From a checkpoint of a small transformer trained on Wikipedia.
Size: 4 heads of 64, MLP 768 SiLU.
Architecture: RMSNorm before each block, rotary positions, no biases in attention or MLP.
Training: a variant of SOAP for these matrices, 110M tokens, 2949 steps.
Each number is 128 + 24 x the weight over its row's rms, rounded and kept within 0 to 255. Layers, rows and columns count from 0. Numbers have three digits each. The size before them is the row's rms in percent of the matrix's.

# layer 5 attention output (transposed), 256x256, rms 0.109, rows 39-63, columns 0-127
097:100124114165145151115156165145144106145144126163145121069130109083139165103105134097118114115159151126118109111120146112115103162078139130113134124110123137159141159138112114151104113138110105086092125118087164143121143157154114079181073097109208151163058173135099120131123112136146129134158085112112129101099085133084120134072137134148121137121132153118143130122140122151154103125108
096:158125119167082148135117094118141092149113149149168126111121160140141114108112098194125150119131107141071120135158180109130175134159119138134121161131109132104122128152120119145163113121158122096118154119142121124128113105121146090151174154161105108124116120111159136216095177136160135125134074128100136150135103102090129145104144122130159101133130146147107108117179136141125133187150
099:126128116172080143173120137104104098164151173150099137097143150154149179130109141095166106125153130102163082153090125112103086130090134102125133122194103124109154139162129149158110145173159087090128148133119109062116140110149121122160131127110068146123131114140133138159101152114129137131116177109122137105110124142155120193128110137122127138121123113156119110108121176131111155133118
109:130137106126149146109153144121155128121141154157105177098129154165130108148149091145174149099124129126108133112104110158115133118175114185154124120091102114128146108149135141150112179117124166135149137108125074124106135118140100123089109150119137132118082095119162137147125133165113144147143157149140128107123102121106102122112128137116115117104114190101108128122146166059140121174143
094:128114136115188134134117079090076141111144103176098151112108134123141151080118147121105090153115122138125139090106126107099154132122160116136093116147121118155131108158144095114089147137138121124096138178137129108109130103094101136122124158174120106097116135081141130124140144130130136122119183128106149119099066130134117116193131129168140151088138135095151067135152126129113118141088
112:125135145115135131133110165128120097162137093108124107109165117149123118185142135129120133115148114144137127108126134134129153132128135160153145115106178143111119152156169154150118151140111120138163128100144168137158155191110177085097137168127155136120123109130118144154148113155104164120119145124098165155176096150117118116088137111157134132126157093124145109141093150145126156089118
101:143184096083149145123148124144109139098105101128135139094126177105126164110112160099119153111119123149140115161111172155110104109156150190124129143139141143136149115161128198133099129144111154140149150101135122078123116135103166147117134066121125127116123056134136161091159123104150150158102105119126087129158123111154118151113145153139148124125106069118130105144167122151152093143117
096:105156162142155140166118150141112144090124173154100178175146088140119145112116132142154116159140153129129118140114136129125144167125142126183123143123093079105125110139130113125146085093155132117188099104122128164104117136100119136156119140154097133124180156092140146075110149107102168127152117117116123126143119128149115126167111178115122121116145130158093172197169124122101140114149
103:089147143126136154127125101088131118130140135158144126146136102126141091113135138146149064106138138102120154106116168142120136111087137130140137137164115106164124086167108145141162108092138109128146131126073112137076108103110135122163145153131108100087123122131154126118145175175129132139088103135127147133141144111098167119095128108145122148105103130125155152127131122079109122134143
096:111126119129122126152139070146135152189142138095137153130117094117154074163144144132085126163118139155123106138104124056140112120111088163119110159097087114128069095107141127154137127136110104124101160114137103158062117128112114136123184103118146132092130164152159144144133106157156181097118122121131119105122134101142171127117130141140130082116193125083139132139085142137187130123134
105:115125144170127093109135164115105120145130118100164106150095117133087113094136099130111126116103113107135126103145166099137118108201162141092134122146147131085098123115118151104115164096124144131117165115128147115117164119155133107094108103126138136119186154164153141090130132165129131120151105110130159139108148159069112139119121133135114098114067127156144114139116117099119141123137
096:156100155162176128151140110083158148100102144114082164118129115072146137137116105147125131079143170166148141160175106119123135144095141147090186184127103092146103162109118153104180101123107136092087107159111136102164117116144139148159133139141101136103107160124097121078119136130112131131126087105121102145116139150108150135122112152120019110142119099141153170158127097119111132123169
094:142126122167104113110181152125127147105140111163141095152119131116072144133147103076095101103084148145140175132118087129124124119133093143185145135108104093143110124171153151139174101154150112141097152136135142105149099103167133114149082144130137116167138161145109091120144188145115135150147137122111120116061140139135119100137088113119123135142116095134129111123101123136100116154113
099:169119135122131091127141100127132177153118143097142111121109152129147138123112132133107161093095125165137087100158100142114121107141137114126128159132130115097130082165079145087113115152095146126102119112117148089166144104103116145126117102082117129126103114109092111139178117124082116109123121092137096140089139112142111098139167116111099129102129102127117123100124147128150126083141
104:119126140108102149151127099121187105116125123132127110180113055139166123112117137139092101158136141140128086161128131120139132108066118105128107110154116127152151105117136155133105127119137104124146112124140073107142107121085111120119105136069133099127141118087122147143140128152143131137152125088117176110141125119134086126122131137153070165123116132156119147144075146084119086153140
101:136121120106129127072125107101092118098126136094150110128147163123127136105133117130137133145084111131116174146109150118134106124138132131187122146114128092080119142111108117161084142143119150136090136101146120121116125156120151160082118117132116160113097151126104086126102158124142107127090130129164136097120099140144168130144123151110123105143118156145131173104138148133122156127091
102:109117133089149085100139131129147132137116093144141141113100085163192120138139126123147169147158091095132097121158167080137124109144116141105106085113119126176097131104089117099158121133138173133127136113124140182133153138169099092147144108133111130183114157141130133122146133130129109125092089130120138110104149117141167134127142119127157137128127121124103107120114161138123120085119
094:136121078138103129094114108145104113077136172088155096145150179096095118169111085120153162148114119146118135092119136106094138113150114170170144175093148174140104171131118175132149142133113160179137089131135128114138124118149095122134100089125162133134125113131070098122129133126102112135134125168124076113096163153108121124128098141141126078102134117128122155143121150128180135112168
101:142161152092180124101177092136122119154133139156126138079110135137148112136111132161151156153133131145100113123142126131144110167105102135072153123139196148129104099108110139113100144122085079128111127167109145115095176134147114142126123151186151103118131139110158080135158131129130151224073146144112072114114101140132166130138102122145090106154159118168139157134123131120127137127096
098:128135135123121129151144105110144144112106161128120129149129115148114146103122146093129096167132096122118131110140103072116105186141104164122105119128137101150139176093128137114099113114110149086100157130137174136131122127152119130115123155111159104129136113094209179131144098138162124156132134169098113106178103106132111138080106121145127118097139112132114115105111134103118108162147
089:110112154120120129150129103181127138189091126122138098091102116131174128100168122120095130112114110096121122127135140089085126113123125110122141143191137118123141156121171119141111108126132108106129145127118151129128149115070148138125132134173119104124152150144141136179138113125110110153122152119151149135148097173134095138117127136119105131122105136144124119108097104145196136108098
099:072130135128142137108145166118134099103120148173149163090120107133140107116144119199093082101106161174117140158175137152161094129136106141117117125127146106130065107130098117148134119118114155092131114122122161131120119107141141156109163107101170122119098140128105122114141116104119157141102111174107127129120126125124131105103135143101152160143124114096162147107076109116104108113127
101:058150150139097132136132145129092125154131109108100129125094164106128137193106122153116178158107114081128131149122150141128121138138102157097129149166146123117068084103116119164163110136153135166091122145119108154148132152144139135148134139122135086096118188131140170130103126100132134126136139128120130117155149134150118130169095107135142167159141156114121125121138146138119104086140
099:122157160139168108115111121115112086136119097150146149076113134109161088090150074138075159135093109134143131129144118118176126152138087129090119082147147074128161160139128120117133094113131099130141125111114096149157150085102106153104099105136163103127111090128069163160123112136184133094138152131133099146148166107116144142177150138109128098122157135149102148129170120113142146153155
103:098078147156108115176152052117110085138086126124108105090129119133073155131133090092132105163140144133147093140129080139121159123131155127154126136117137122093144131118097104123116138107135133145099144159147143128161109143113153119161163107123132088119142150167135136123057088129140091137084134146140141108145140087174153088145143112130108094135083123135175157169146142097128111114119
# layer 5 attention value, 256x256, rms 0.115, rows 40-63, columns 0-127
089:102134118116154152129162136154142143128128124111114105102111132119127154152147150115129096092088165107115104136139101135150113130129129096122111110103146116154129119141152148138136117130108135149175101115142132129138123164125140174127117111121152118106180132124131095107126088165060138127113088186146132109120128138135172128155175104129136128136095155078114162150146136120136147080149
098:135120095121122168129138129179151112111088121157142178107120141117134141112130136135101106111097138158087214118144145110140108150114150119097118160084119079135136113146119135121115149181081149085113170138113121141147159095142132163149108125116155141107136148156126161099146135152132132129198126165147164105135111106160157109138142137113087120090091139112076132126142092108111170140142
100:103146144127127185169103104147111114131120130106123085095078102137133152135113114127149121133138126142126170141175138123136143139131103121117137116176124104105117144130116132147136127096186131167122092135125152113141136144160162110167095097141120126112126146175123135131142123175123171156049123103132136107167085132129141106099140131070106139127138136146154090084145153142157116098129
088:118161124090104145094114116146088103102139112119171147137173078120137089144126126152151141176120086108156134176104109149101108141150126115115116139085109119116102105123131110140142113122103121140172145121089143143138133161089123111141112103164115158139090121144098131079118120121124126147153150151147121133152147127134134157141081148146129123150089116136127144113129142149154120132147
105:118129113120161071153151166149113108116118139160107154154158124147116136090167123141161099128107130119129122130144160145167104113129135120119120163141106123120165113117110106095127132142113141126075151119115107144121142111158145099153081111076137157155166140078117077115115117114133127182117094143085107125069156116082167148153139091122161070142174138103101131144145118179113153168126
094:129093074160102112123145097115128148187112110147122161132136115123133101097185141120129131148069172123144091108112130089156109162164147111121111117138124129113095155144117102149137120143173153125095150100127133092118149113131121139094129103109143143143184141148106132138088131157123149119139092112122108120113157128151159140113089160089099084105166133125138132140116175156153105154134
093:109157100104131162113161116116096128120122159074119116135072132125123081118107126141125140135135121168101148116115138121146155108129090128123146155072100185157093143125129150115157132173105127149063181116121153079139158161122120135084149146124152115102114124190121160136176131139133104145157141108177139119110116135130117148079120126131085111135130138179095130120101161120148134136105
100:117117072136109138116141127150145110129097105096152096116105155107109150164129071136109190115132183122093142135165126109114118114130098128155140108081099152082110129119126148145126131166099130091142120076095091153166171142132152153115119092108122139154135146141186109152129106117147134083164116114125139140115089116162127107127100135120100087095096107109117138132170104118175129138140
098:141130096138146133146112135102137111156101132125097118096103142167146140120152081131154161122120097145115148099157122172152121131106134108131113089100127184117140112120116116141131122096110145110158149069125159126112138111137140117154162147154107167109148110101122090162137175131136108137127155119126116137123127125134129108121116093110142167109130160113155142137146127171108136104123
100:150101092143141134153129125116160107116111117126107173109127123111124111125072125122175153116136160134146108143146110113092133151107119133173120169131128148182168141086155082126137113116113099126153125162141135132126146055151158133145131102144145119111106096134158091131150147116085135155141148143154122136132101130144146122116119158091139150164159104143158139135121127176139071130130
090:134143134148119128119116112156147147127156120102186098092143138123138084137091154094173167151123138143112141146059116144143132095169102100133138104129129125103115147142145136102115135086154117166126126146133116169150108094112125124102150092149164135137137121121121162167097124129164157118120123114119103130118132098170102145141125158119147150102133101134128110146122178094086139149113
086:135091143117155148146098123087104143124106161096109154138157154169119108109078137122145158119116124141168115155095138127156116128128141154122127160157126116150155101098140095090091136130100143075156137165130125105148187104117092155149148096131130117080112115121155168099104142099115155113131097129182122132117143119153129097142159167129072135143115126153107111145107096128112136111167
091:089076161165123121106149144120142154143143166152116166126112100073126114163117165148115124108066138134119141123075124136131107126155152157120162145123069112147149155119139134141151159120161156168142084153158136171126142103101144149147121079142094139129129089157120140155133153132150121090149113161129168123200116096141130129146119136115132135129181139128147146149094145159099140145123
100:112141151138119190106123153124107155113111123117133144099184151165160141143158164145104142107135090087112122141136133161126127169158118139149117106141129132116138142175097136133125142134157127109120161152094145125142119150105150120094149123119080124131159092149110112061146133105129131126128131099149124159120094142178126151131134132103108130135133139175123129148097107111141156117181
094:138105116110160127191129112144135116111148145144128127106123091123100153140124142182129139127226141136126106072107116110122135131128121111111140135078126127119100141144075128148125119125183145118123102104144140161118135124141122164145104148163093144110082142121130122159149118109108136170112157141119080130184108104087092174126157141098145138162141111111160134089151188098110112100136
101:155153129123104099146126162127100127147134173122095155146146121122090123127139137104171109085124141185170102100165109126110131098158118115117136088106145170088162133092161106137111119117108115128129111166163154146126130169128136109148109154107131151159132138102168102182112120117130078102149130139145126114105133142090147092132114103172174118169153136117147164121175078131109154143133
089:161115127164144136137138146137136187142148128107099126125137061138105124126131122106142102111162140163158129134084140172119122117134134149132137138144118117119120113180115132098124134092130124123076106154147167135103094147115170119109177144148140101096117124102141164170089106163093090113101108099105153163142097156181112120091157111110137130183148141122154125119149121134111148114072
096:114131058135105130153098117119119179153085129121132136172158136135100145134146125149110138132121090115150103142114124119175140102080152144159117158132094122104144126125143104116151141134132186136108099133148132150135118149160135105119144089115143140130080117090119120151091125132116159150121168149103107168140188132148100141140129122164175145137099183074108122126146146125139116124112
095:132126114146138126103128095104145133230142120128142108124106148098102097156140124136161120134113111126175110135131161159138124145144126137111081159150117106097133118165072076137145123165122127130119122164083090157155158129094101170177127131140117132104109141086126089127147135111079140144125129127138097085119117167130120154108115109138116122119140140138131116101134115154161115133111
090:126137124136085143078113177126098126182121155117129160148152158157123129142138127089138151149124122169083124131150149108141110139122128129159091102130162118129146121139140133120094110159085144132144150096132124125142083122185125145133127123103151167153161147129087151135117148154144160134139088146149094122153125077162128105175160111121131102093119124100126122135099130121149115159152
094:127132139138124124147156117093128107132128137117134139159127132137104109167131177091106185122113125089076134102124120147127153119112150164150131111154139158078145106087162128111144155116155134146133162110103126114170130080098153102134093135174166132130143113117152114150179143113121112171090119134165128105148105127076125092118113134138111121180157130144113145173160148129148146112090
101:192127098141124121120113114160161126104107161117121133137130143149137122178138074090130098128153128166167127120107120101146136102118159107138127119132117147150188143101169098098120177112103166144086150126154183104145111130145114114122096089102168138146113154118123064144127138160148100160121106127123100170124166175137136107138120142103112126111075160130139119134121136160137167128141
097:151136133123133093138128144082140115124123125101096154135122101141107111175114183103121132112133141140158129143101125123102116123155147103176144150117144119137088129107089173155086189100157109142153117094144144124131139173157100129146081146153117175109154120122168133084148117091078133173179131125133172120121103112105126127110121108131136146166139120112150118128096120117167088182135
098:108154090083109165144133188125091186120088124141172146157104132110151126123148149124120143105151143189122152146138140142128161106165110108128121122120138126158148155150138172132112121141152138098135153094140117123125109077179107113111106094111199092107173105104130122124165112101097139093119106085075128110115134116117123151123093140120110102137142164093105106073150121156125126131148
# layer 5 attention query, 256x256, rms 0.0989, rows 64, columns 0-127
066:127134101125115128111089108108167127131110125174139112142141133129143143137152144130143119092096101099210116104148123135148114156102120146142134149107149088129083087135117136116152159113144111193105084141081163134096108171110144111142126142104154144150113102098119116119113109115111150080145113119149099135109130145137119097149096104118134119130161109141079181133133100118162104077058
# layer 5 attention key, 256x256, rms 0.101, rows 64, columns 0-127
084:141138132157156120139176123146086200145146151099107086123135099117091141115104132122125089082134087121095133151113084113112107108149121086126142155097125103105125127116142078185066121158111111093160135115081132104116118096201157141086119118169106108130133087124176170139166146144119142127189142135113113115116103148124164154059143114121111142167111154149117080110121127125128121107152